{"n_layer": 12, "d_model": 128, "n_head": 2, "n_kv_head": 2, "head_dim": 64, "d_mlp": 512, "vocab_size": 8192, "activation": "gelu", "norm": "layernorm", "norm_place": "pre", "norm_eps": 1e-06, "positions": "learned", "qk_norm": false, "attn_scale": 0.125, "bias": "none", "tie_embeddings": false, "parallel_block": false, "init": "normal", "init_std_qkv": 0.042, "init_std_o": 0.0522, "init_std_up": 0.0601, "init_std_down": 0.0601, "optimizer": "soap_variant", "lr": 0.00836, "lr_mult_qkv": 0.5, "lr_mult_o": 0.874, "lr_head": 0.00936, "grad_clip": 0.5, "warmup_steps": 200, "schedule": "wsd", "decay_fraction": 1.0, "decay_shape": "cos", "final_lr_fraction": 0.1, "batch_tokens": 32768, "seq_len": 256, "doc_mask": true, "train_tokens": 117100000, "steps": 3574, "dataset": "wikipedia_en"}
Each number is 500 + 40 x the weight over its row's rms, rounded and kept within 0 to 999. Layers, rows and columns count from 0. Numbers have three digits each. The size before them is the row's rms in percent of the matrix's.

# layer 5 attention query, 128x128, rms 0.0419, rows 75-100, columns 0-127
117:536437524576509515496472489523497429469465516424479602455436460505532442425475499508470507511457479508511538548533509503557492449480526486493531555504520555431476479483462549643494499535453532469487468435523607476519476486486466465517512486515501573479534460515434498522536516443590561478468523461512516551479514475464507493474465416471476520518471496532558533485540529538519523488574
112:562563520517548470485489428509488526598485531556552483498499485455497522528465538441510510418536521480498529495534489499501473546515501481578496485530455493531475510458495503452487459465534490477526464501571498421481499460477468511613459492516506491496504515545430528474548526429507483447499535535456517523407464517510465470482480582417602560561558519439535497432525447546520527485441
115:607493497523572496525432453474468494496461482516525442484461443441525514528472447488494550528540531518572517525511516507455446483478513522439568458519483438457473518524511556477475508536486526631464570518508438495490487523437499550466478544481469486493517453461457502500485450559469526599582466573463436532446555499502475483470537521479499483489474528412527468485538477562505471447489
107:497416571505498494523550514485499496524494554495499562505522515558498536408447566489501483451509449483526472501538568487548483495551528468549476494493512534585512536483493472454489439496462500471532453540474458470504415485552541531450463477507447580485512527390579540514458587500476546480444471521505516523401452541431487494544457469544529514505431530512518497496496461529507455428546
110:508483502472485399502570474482478549510476522562579474452453530425541514487530446570493509438488464509492453559439533425449591443475502475451481508524471488491573521517507507537500524520548528465507507398493474497441500502546526480528532497455451590493509527506485505474571438454543506490525539464549462471510449500500482503509480546608478474467457494414495506486479495588464525498456
105:458576523488524475520535495488479415368496432466512481525517485466494481554494491419548501476476561451540503516504475526527463474510469543609517498513438506508464468471574483493509513490518495497541516471498553522527518468524532517458563483540520472435487504401445448580507519422516486513504555509470456465520486481484600574499519485532552476555419479435492518530456509493448535504554
098:425539462546437486556456470463485493421497516594541479472548515449470509488483508509513516487503536509594490497604484494508486490473502526494545492535477536519494533562497532553534542481437500489439503480501492498490513531528448503467498579547488523546492490497472452430512528425529505482463542439436493452508516499425473499478423405505430494515544614517548514511457469547419554462498
112:483557559516470504546499414411543477460474455526559469523502499556450495441551497450448486483530551486523498479516562456513527545521545463561536490470532484497457484522432403473528456527490564474484384503567491494440488524434517500527504481560470472511539468439475542491514530490485539513498463543482503427487448504499551412531453526491484484425502522564510541453534426483555517478461
104:589478520479527506580483562517486472458526542548455474533427494548486436505524468493523511550460498535493551492575491490495473517496480512489555425554421435432456498483519474527446459509449493482461583473487435501512542521476514516515551485515500478500528512491562485479499417444545468559537444578482499405525541560570431453519520491521492493452484471457543462474503434522470436439512
101:565460463510533457508507534445538489470543476507520470455437483576505496417562491519499449549539557437436495470490543520500437425603496508539506431599508533494483533513557484504434441496526535550496472440500487531496462528528482465497395494483444505579520512546506466527476495493491477583528549529567455488455495453518468452498469558526513516511488459509447497460422476471455514525478
108:483493460589501524588558589467495483496504468493476544492456505482473541540539476506523555495470504529528504531560549477624462435544532502543554481475416528523465475401459475493479470543521418483493456534527506521533527480420459552470500494480468450497512581480560399504493463504513526491510557523528504470474532513564490460498469475532501456546459489510476529466417481439539544473479
116:471525513518493523525522492540531453418486593489556467573541454452466422448522404515502443508511513502495411554509509519542480507561541502488537505444560529451444476506534436532543499530521473463525509505454527508547472509451481560470503508530561513532470531487526563515419500445517544446462469491481532483525475516528548496506427438426449498488568447496426503533578452484546486529547
106:499467450521500533495577521442552495473528506474429557523518485535465498535442488520567532554474484552465514507531491468483405430457520541505494498532455532500523506470521423552438514544538475526475544499524569567478518497430608548537508527521512577485505518496518487506507498477465523517483465420481526494484526535499495497517506491464504501592517543542460535571543494434445403501380
117:516536581461548549551434526560543469503462505548500462545471444481448514464471482525524495533473632571430492473513490422472479540518461473480535500523514473494535508522508570468472502497461428451504634519507496449542482552463499599522492441438460485480481452533509505516488475469526552533523509542501469518471486523535498517507501514502502469502514493475597461568458424457485476440518
108:488437542538482456520437511520532468532521522425535557496508461531508551503491516465438498568560538439467469561524568422471512566473507453466465505484551593504552519459512520509435443525493508509496476487432598501457485483480552482500480523426515527469521545538504496581475529523484510540580456472529439514490455510482440503487513519455583491509515503470432509488555516380475520524519
118:514534487431495494482486481569519516504543450561522502457486469480501469592483449481581470536476502524488498513535483494529470475502537576493466491489438451429454540499565576474560497452401496548470551481478509463419520503471475508507528466447461496533510495628458526457501509539486494478561480508582504495497540524522531399545517567481596505503524501493451442475432519464472526522489
113:509513541455468540533491455525497504496553509534515441641504505562433474485431479445472562526485528528542425437481535518515527491449483486359480489486489507536515492540546515564539496507439495493542560547460485454551496532445518537482505517503534429477480486462504499478536505519472465518538447514520519440525548534487540472520501465491465436487534451486563489503466487485553363528522
111:572539472477488535626536521538504472449503462536464509529491452438520531447569548466503508545498494465532475559478476441466511564480496529562588467528476524533427486497504533467521556472548501459518510492456527430453515513526510485511511534477490557503571503456543485454435521572466434507470536530561546490430528487554525570429506538457539447503447469532509471429495510530488556443483
121:498504415490425552538562526466563458490452517455471516504520523496409587479471451506556508518572469547468521476521546460567473491542476520528525488521498489528521446474509483451542544457571547528501486429415532523540540465536559534425515509497525494560519499457527568561403513468499531508450526514467486524472473557504497516534481431449465458505456547477425562488438497467496537508494
117:544473501534524512528449582477491458539539461517510554443501497515496523546506494589509507545464483492582595481541380471503487445487589460490523431522431447513487512542487515436457430501508461447479489485492539568516454510550545522513458540444517511458559496565513527457510441430524497521482492543520531444506453480552486535461525543503514508498547482422422527470459541488483500495555
101:459532537511518530434534469509551572535539465515476433438497569488507476537473484479562534499579459481497558496512531482520485439467538500480487487495485486491448468494487510497482499525512562418519536475499537526537477509427534474550477492532443501552470394426511555496532551440627478414536480437476553432462528543495528549483502511508503474491451550501517404492424495509491548533511
109:470518414583561543473468490467441511564496427508482494531484518496544510478496499541505449435543503480487559532528512518555477495519519537530481480512497500468533565448477493529508491449489496430542399499514515524427474473505520557508456467551560542536592516486556480482535497488474497434488516498457527497407435473492530397455522528449512465446431535506396541527529529470440529526525
114:457464572542493511466491414480438593517547475535497499578457488483513485476476555539503480490517498470530587474551513524473472408482509533473464449455580587466515517521522505511527488458484519545518470565555459532557520441454439489528518540464564442479484486525431439534522497485522474485477511477567532531496481556563504419491575546465546455469446468514520528493562458486504498492437
105:484535531542559507485468422459506518473528517413488482435415495539582522539464485498458402417506522514525533460436529490493576457482544443486508502554545548519480538470497501548507512511543478489504435504542534544485541501536514502546542492528488507537503535486474536464509499586468543545494548495551495488519453528550552449512474478521600482410468457570493461445506466501544591470470
110:435533438426554468512488542580532535533499456519488508516441487468514439560499480495500492514455515478530571482539526522503514464455514553552498448544538415544534516470553512519515500496541525550412529451464466413468510462445552488488484524466545527534491544550580455459480495496580456523482458450514546472544536486484514545425544562540539499535525476514413516484420475515494451469446
112:431459507492517491540518583518503516527486444446547567514451419559548531484482465486486507503467551429561516469471445501500434460476558486493521513417564448489474519479533547557527400501490506521481480481529452511538451508536546537534430517425557477537595471524477500483567518462459455487513521441447455473528443488511509520438506579500480494407518518499485469542541514528506477513443
# layer 5 attention key, 128x128, rms 0.042, rows 75-99, columns 0-127
125:504555581532551484514579498485504576470542492459497445491502582493510528581477539544508402425453490492476497469549522486463478538551604448430481469480505528501539505541505390502521459537541512513496497563549517532525469535531453480485469561476529412486412543453467551504515541475478475519459473539464414548497472451471499445486514488491497508528489535504486564493500533522556477469508
116:468492581528505475484493401475481460454506483506472468432483524509486561574534469455426489575501573452501470521528544463511512433522537511503447507439440472452411522482474540451509576450454517563491564580479464554471495496507500480546501433456490516526551471524531461558522489501492485539550512507543489487547558553548512427545507488491493407466463517526475453489475524532512442564518
116:432457524434450503514500571545510502478499485515486555488490531535449527505443514472515519571485467572419483477508529480540458504539488535450390512466468435520478448522478527494529515519474513426493595534537539423510469471508491490518529476482467528440466500595562561442455525418539479472421510508512492533554544508504529498560445452502531563480558529464466432470524453480526513531470
111:481446568493500478456489495476501413439461527516558461535484488500594524499598504448422424524489570522482500537488508484477540531492438501570475435489534486467486446535507503515469461504581492541535493529525515561504576488482481483579465540469500495456474432506426510570525475500511451477504524506497509453481529466540513500480530568502510504475539489550456546509544506508616591460440
109:517538517441483512464483456583526450476456472459470453463521546518488572576552580455535461528511516510478491436561424501523425476494425557540532579527453492539536478514484515556504516495430509566481503521429503471485534459483531564494474551487464448517532430480432472539485505482473506465470402496515496500444491508484573531499528444478499515530518536500516448579465530554424515524531
111:528544467501496441503516479528508507547470556486580457547384532511509498479435540588522561526490484514460469501586513508496525454501557469544528478508512498499462545507444470496483493547523543505418457512502466472550504475490473481515446515470494551548548542486534570447451465462535526451448457487535562477531575481489460452408419511482404483444526480510431554496457553493483507462491
103:511464461532555554491569494526545485538496440458454439474454576578503440520521458558499529497433514455448572503488524450484549505584546541476538521461484469487456493476439500533479513537540564515541522481487525458516521522500530448476422457571533441428479472437517558543440518522506504427471444470545506517485478505462497512518530487526548492451492438406547514467543574492527516542534
116:502416503506507449444449449514485466543482509503468507555425479463527508482518502493433511452514458448498570475522485535541508471556461487487439397547512500467519527601502553488548474512518465515503544543500476523531553486560451552488469481537497535496448478475554457512507462555539484532449502512566576456536498527541555454465492410524603495470485524483545492437471499463615486505494
110:412474396520495500517500476476474563500440524448529484550521414538443517488525519490473555522515507516521479435560437526547474532598491513508482509437496510494506449488503468497512543442545510551491466557527534473530464500555528506534517505468512465484476494507498572540477543552516506522414544456404432559527557447559541562517479456470459564450440472516450530517542438504500480530461
113:470449512414487451524488521504442512521544492522469466567491542550526512589579510492528580464504495591558564439522456540516477564456476441464533474396479480486537433556483483482480466549536508518474548506518472468510517526465522550486479532475585507490501566518501450506572511550527513475562539448452542487530495476521463595530503531499522521517455510484423509504508546448469487470432
113:533473442526450452488528494517488511456493512481540531460506489582463454478591536492479471409534435457569546515535406526465488489508554530521491479534481513498475492526472479457462477459482509533439517538491520513546498538533570494517478515502487585490570512537522576493529572506553506537474521501490474500507435426618521501512455492431513561473422476548469517435563520472508530536420
122:501480471519528477473415477474460519542528510514487561508467553509506484437415522479469425474475449525571577505481608524565551563500466458529475517489500517603450538437430510566513507505478549489480484522577518487463515488516488500454490498509523477497429537409465471460557520536498529548495520499464491516507540460497547450388474521435447523515500492555522538471543484502560456535498
113:455523490486529507485511547524508538504514479401541532506609455507533500446480530485461431444526485500549509552484458570563505468506547433557473469447498452486497519547487551573399470467472537578482433514507482510528488487501487439507531498514513465604536528509467497481479498449491521443520565449496429525521429436457497513563515461498483559476489480512443489513441575431527520518510
115:459437561509479496489449529539559522498475482539524545562543526507412509432460501482503588507549491489470506528530567495536481491452486519461511478425409504484497508489474440548490498533551482551504423521463536446535535488462515477545520474444506497547453542453535525575475491489505507523523516512426457488534537505527481441572488427427455533567550439528539508408510533533499414527535
113:557507486426534549543556518456557566571511395504503514543537513503527548494505520456499432459454442588528472456471502542453462499404448509520490465419518460490538523528462474510508511479473473507496481536491478474521549488445426505464534536480527560561431491511552479471576509426472513537533517522522588538522498472492512499526546489422466508544422492568528476524491555506520500459471
128:446473413424536546559535504456439479479441466553535513467529516470404495513505432495492552537551501476487465490552518573495444496511470501505555518528460483517532550494454544426466530488537450503467536519551448551487473430460589499450531541502572498432527506526604476474481491504518522468506543561483486510508500461515460535504512396482494487550479516488486473501513546540413449554506
115:503486496525519506479410547500556449518496437507479500547515484474455426364430489442501507541534500478486552545563549513501459521543492486537465464493556484478566470511472458438544496524494511525488487497580512488432488517525446470495559499543419529510458505425554493511410466509499536489496471550425507523474545488493483518529517501544429563487567551537499538517548480466554556450562
111:539479461483526458504539510517427499504492559479495531487560557515505480470501455598518470543516563427559429540506498514496491569538471522569481495468454497549553550490407552395571478525484436513493504529481485425535537477532475528494483533437457516459450471555493534569512557449480517480476544488452509432526500528527508528478503531447542476495473441450468512492443421515579479468518
114:531488489520498480510540494503467482518542517452537559484509495496568477468572568495484521455501492487531428542486544522532502479449478491526512547441466539578442519508455432503468485595512495459510383486568513475489491500468544511575458481525493576449499499488541499489534536530491537451470497413528491489450461459560540465544389515536527565532529444516516475532516502468557606531445
123:479543471458515491547575502543511591442472481497496520465472432544435512519585545500497549533479528568441525469499530516458469491491500539492540528563466526488441456461524545472489572454468478474472497454545438459552540564497493527495506533420460453550497557514500452613478506549530467510425527421454446541530509499535522546541529503499488508542397500512512537480427478497534485487481
109:487497496564486420461519573443510404442487442456542502522504513456450532504534432542427497441471535510495501513508430508515486487531602484534481498548494517519508528563519506533525596532518468524445433485518458493428561548557452520482586504457537544500559460514481464496464439495479538487453476442519488514539497458458447465511447475511528465515563548505534541449534525459469454497438
118:460558400455517399465476441468539566481529493475495490475496556505493557584542467506455478494475566464530497493441474519463537472462544500581522545572447474497532474470518522515490508516500463467483511498481452538465524527501483447574489507523522429533429562493477479449570473482561457510478523522575496540570500532544463519456555516532596478468552446531455509449463483503534515512437
120:473503495512488494453414452532513495513536425487542458407454479575527476533474504454502485459487513502531459521481466516492463537521558417480527551523555475497499516538520554447508481455485469566458537508528484479498514541485470480530497415506508491541471543592552496481565427561569523505586499599514502480595512405431486496475528554530509506527549489523584453492475502459516519514499
115:508495498489448463515530525460549483535531516517510482485493470438518489581474539546495570478481449484484517508460470508491484491513434487544517550585485394499583544528556437461523438522462525549459548516526475556524507476561524564519490485450525493424502444525465506491530392419551477537521417533487518481522464504539543525436549511560491512529526509514490417504422475491477415519532
118:481484416454464572565531543431512426519519426476516505540530461544491516496482483500535561534561522535503455475518478548452490515550487501518567592529469537463492571455435575519454514525559440496449455487460522522453472476529496461498582505499491443490537559482510529541573523539484506579498457491494501440520490482540512544561537508461494443486467526433496504545465540419431497528474